Each number is 128 + 24 x the weight over the matrix's rms, rounded and kept within 0 to 255. Layers, rows and columns count from 0.

# layer 3 MLP down (transposed), 1344x512, rms 0.0427, rows 565-568, columns 0-127
[[163 112 142 164  93 148 126 144 151 108 105 127 139 133 130 114 172 106 113 136 148 136 146 135 121 104 177 170 202  89 128 108 147 121 110 177 144 176 158  99 136  89 128 171  98 111 118 100  85 164  99 155 130 123 137 157 135 109 139 164  99 123 142 136 121  88 139 146 108  98 116 147 144 114 128  84 161 102 140 137 105 140 139 121 168 151 148 179 160 138 170 117 130 148 109  99  93  91 132 145  99 133 122  93 122 139 151 123 180 136  93 137 135 198 138  79 151 154  92  95 155 106 165 155  79 172 138 142]
 [106 149 161 134 133 109 144 122 147 101 103 154 125 125 114 144 142 143 100 151 157 112  75 132 113 138 132 125  89 130  86  90 144  90 129 118 143 173 138 117 126 169 121 131 109 111 138 164 119  80  88 119 151 134 130 120 146 100 181 117  95 122 140  75 184 159 155 119  94 142 159  76 112 178 129 108 176 135 121 132 113 158 130 105 126  96  82 160 143 154 147 107 147 111 138 143 118 141 137 129 122 101 119 144  81 158 130  79 140 152 112 110 102 125 111 161 150  97 125 128 129  99 106 109 118 157  91  87]
 [132 134 119 108 162 109 111 119 101  88 131  89 149 121 157 131 161 113 111 130 155 142 143  96 160 142 143 124 209 140 115 120 162 134  93 141  91 105 117 139 117 110 113 156 116 121 131  96 102 138 132 122 129 145 157 126 165 166  95 133 162 129  80 126  94  79 168 121 147 151 142 119 154 107 168 139 157 145  71 122 174 164 120 145  95 138 103 130  91 117 153 149 126 132 121 136 105 143 140 124  96 167 143 145 113 141  79 106  84 116 145 116  92 136 154 120 132 161 141 147 129 168 142 123 110 177 159 117]
 [109 120 165 146 116 133 136 123 119  92 126 110 122  97 110 118 131 162 106 160 161 144 115 117 139 114 146 106  99 120 101 141 132 149 171 133 126 132 149  82 118 144 154 144 134 134 102 170 114 154 148 103 181 105 125 106 118 133 149 148 125 108 133 172 155 105 180 102 130 101 155 132 148 147 146 121 158 113 143 171 120  91 128 141 162 126 104 130 138 103 148 138 133 126 138 146 118 130 157 100 139 127 150 172  74 137 167 165 146 124 166 131  96 131  93 176 114  67 123 136 120 146 121 118 111 105 135 140]]
# layer 3 MLP gate, 1344x512, rms 0.0427, rows 566-569, columns 0-127
[[111 112 119 105 137 139 154 153 152  84  99 135  85 128 135 136 163 116 112  93 113 147 128 132 121 136 165 120 119 112 147 123 157 107 110 114 140 165 162 134 132 119 141  76  94 141 164 139 112 160 121 141 134 107 112 127 156  88 163 126 117 162 147  84 189 123 140  87  96 161 142 122 141 124 115 119 188  88  98 111 119 132 130 108 133 116 109 104 111 152 116 154 140 115 116 135 135  77  99 137 158 109  67 116  87 107  86 143 112  95 111 131 128 140 126 114 118 130 107 146 138 135  86 134  77 143 116  95]
 [105  81 147 162 143 142  85 162 145 110 129  84 127  97 114 155 122 111 122 134 120 102 134 126 111 121 150 135 162 138 107 167 123 135  90 109 149 151 121 144 145 148 129 130  95 152 164  99 181 178 168 123 126 146 151 134 135 139 126 129 120 146 157 134 165 106 135 130 117 113 125 102 149 113 100 127 138 125 161  87 134 122  97 124 133 152 152 151 162 127 108  90 133  86 108 103 157 131 122 150 159 147 141 150 143 115 148  87 118 146 109 112 155 146  96 104 115 156 128 120 100 135  73 163 112 165 139 135]
 [119 156 118 148 142 144 158 145 110  99 137 107 117 122 104 127 139 133 131 142 181 113 124 124 146 163 146 123 122 116 139  80 148 176 159 152 142 108 130 166 126 103 150 141 159 101 127 140 119 121 120 169 146  91 124 133 129 103 144 114 145 139 123 137 115 118 160 154  89  81 129 149 127 172  93 177 125 147 125 152 121 131  97 134 135 138 111 122 128 178 161 136 135 147 104 143  98 147 118 153 135 133 160 154 154 156 177 121 132  94 149 138 125 108 145 112 119 122 114 137 131 122 116  83 122 157 101 111]
 [127 143 154 149 112 151 121  96 150  81 138  72 132 120 156 157  91 147 132 163 186 125 160 178 113 143 101 118 112 111 115 151 126 128 140 159 134 160 124 116 118 157  79 100 102 135  98  99  98 154 120 146 149 141 171 126 116 182 183  99 155 121  86 135 145 108 108 134 148 120 162 148 175 144 109 121 123 123 144 146 115 135 150 128 118 120 148 131 164 125 120  95 130 120 146 104 139 161  66  91 137 139 126 114 150 118 129 126 127 130 123 122 113 116 152 157 163 168  80 149 141 119 115 106 146 125 109 136]]
# layer 3 MLP up, 1344x512, rms 0.0427, rows 566-568, columns 0-127
[[150 148 143 160 140 119 125 108 118 112 160 126 169 120 143 127 120 121 124 149 150  73 120 151  86 141 108 137 121 173  93 120 123 129 175 117 174 108  85 100 116  90 120 129 131 152 113 165 146 118 123  99 106 157 140 172 171 116 132 119 148 159  86 137  54  74 107 157  99  92 101 112 129 131 128 128 109 151 125 160 117 131 121 107 135 112 196 115 169 100  98  74 112 110 120  78 118 199  83  97 129 111 144 174 126  90 163 121  84  97 115 123 120  88 143 114 136 132 166 127 153  99 153 113 152 135 126 127]
 [140  94 100 171 165 159  72 117 133 146  72 112 148 140 107 160 161 149 132  68 149 114 150 116 153 104 130 131 166 128 124 141 133 144 140 123 114 143  94 148 123  74 124 131 122 114 116 122 164 145 116  98  86 123 156 137 110 129 116 148 161 142 115 142 100 101 138 181 140 124 147 139 123  88 133 129 102 135 118 100 135 144 122 147 119  93 121 141 127 143 143 119 148 122 140 131 112 177 164 118 110 123 130 128 132  94 122 117  89 169 112  98 111 112  84 149 103 163 120 115 136 114 112 138 155 119 157 103]
 [162 133 126 121 126 101 125 128 176 104 125 103 168 138 141 145  93 125 144 144 146 128 149 149 150 112 152  85 149 104 119 128 108 158 103 150 101 136 151 102  94 103 136 104 128  88  80 135  97 120 101 100 115 121 106 138 126 167 116 101 108 125 175 123 139 128 110 140 108 128 128 103 129 162 105 172  99 139 136 140 114 138 118 162  94 148 135 140 129  90 111 123 127 129 135 108 136 141 146 148 122 112  93 180 108 131  95 100 111  62  95 148 162 127 126 127  68  99 162 153 112 153 103 140 116 152 149 128]]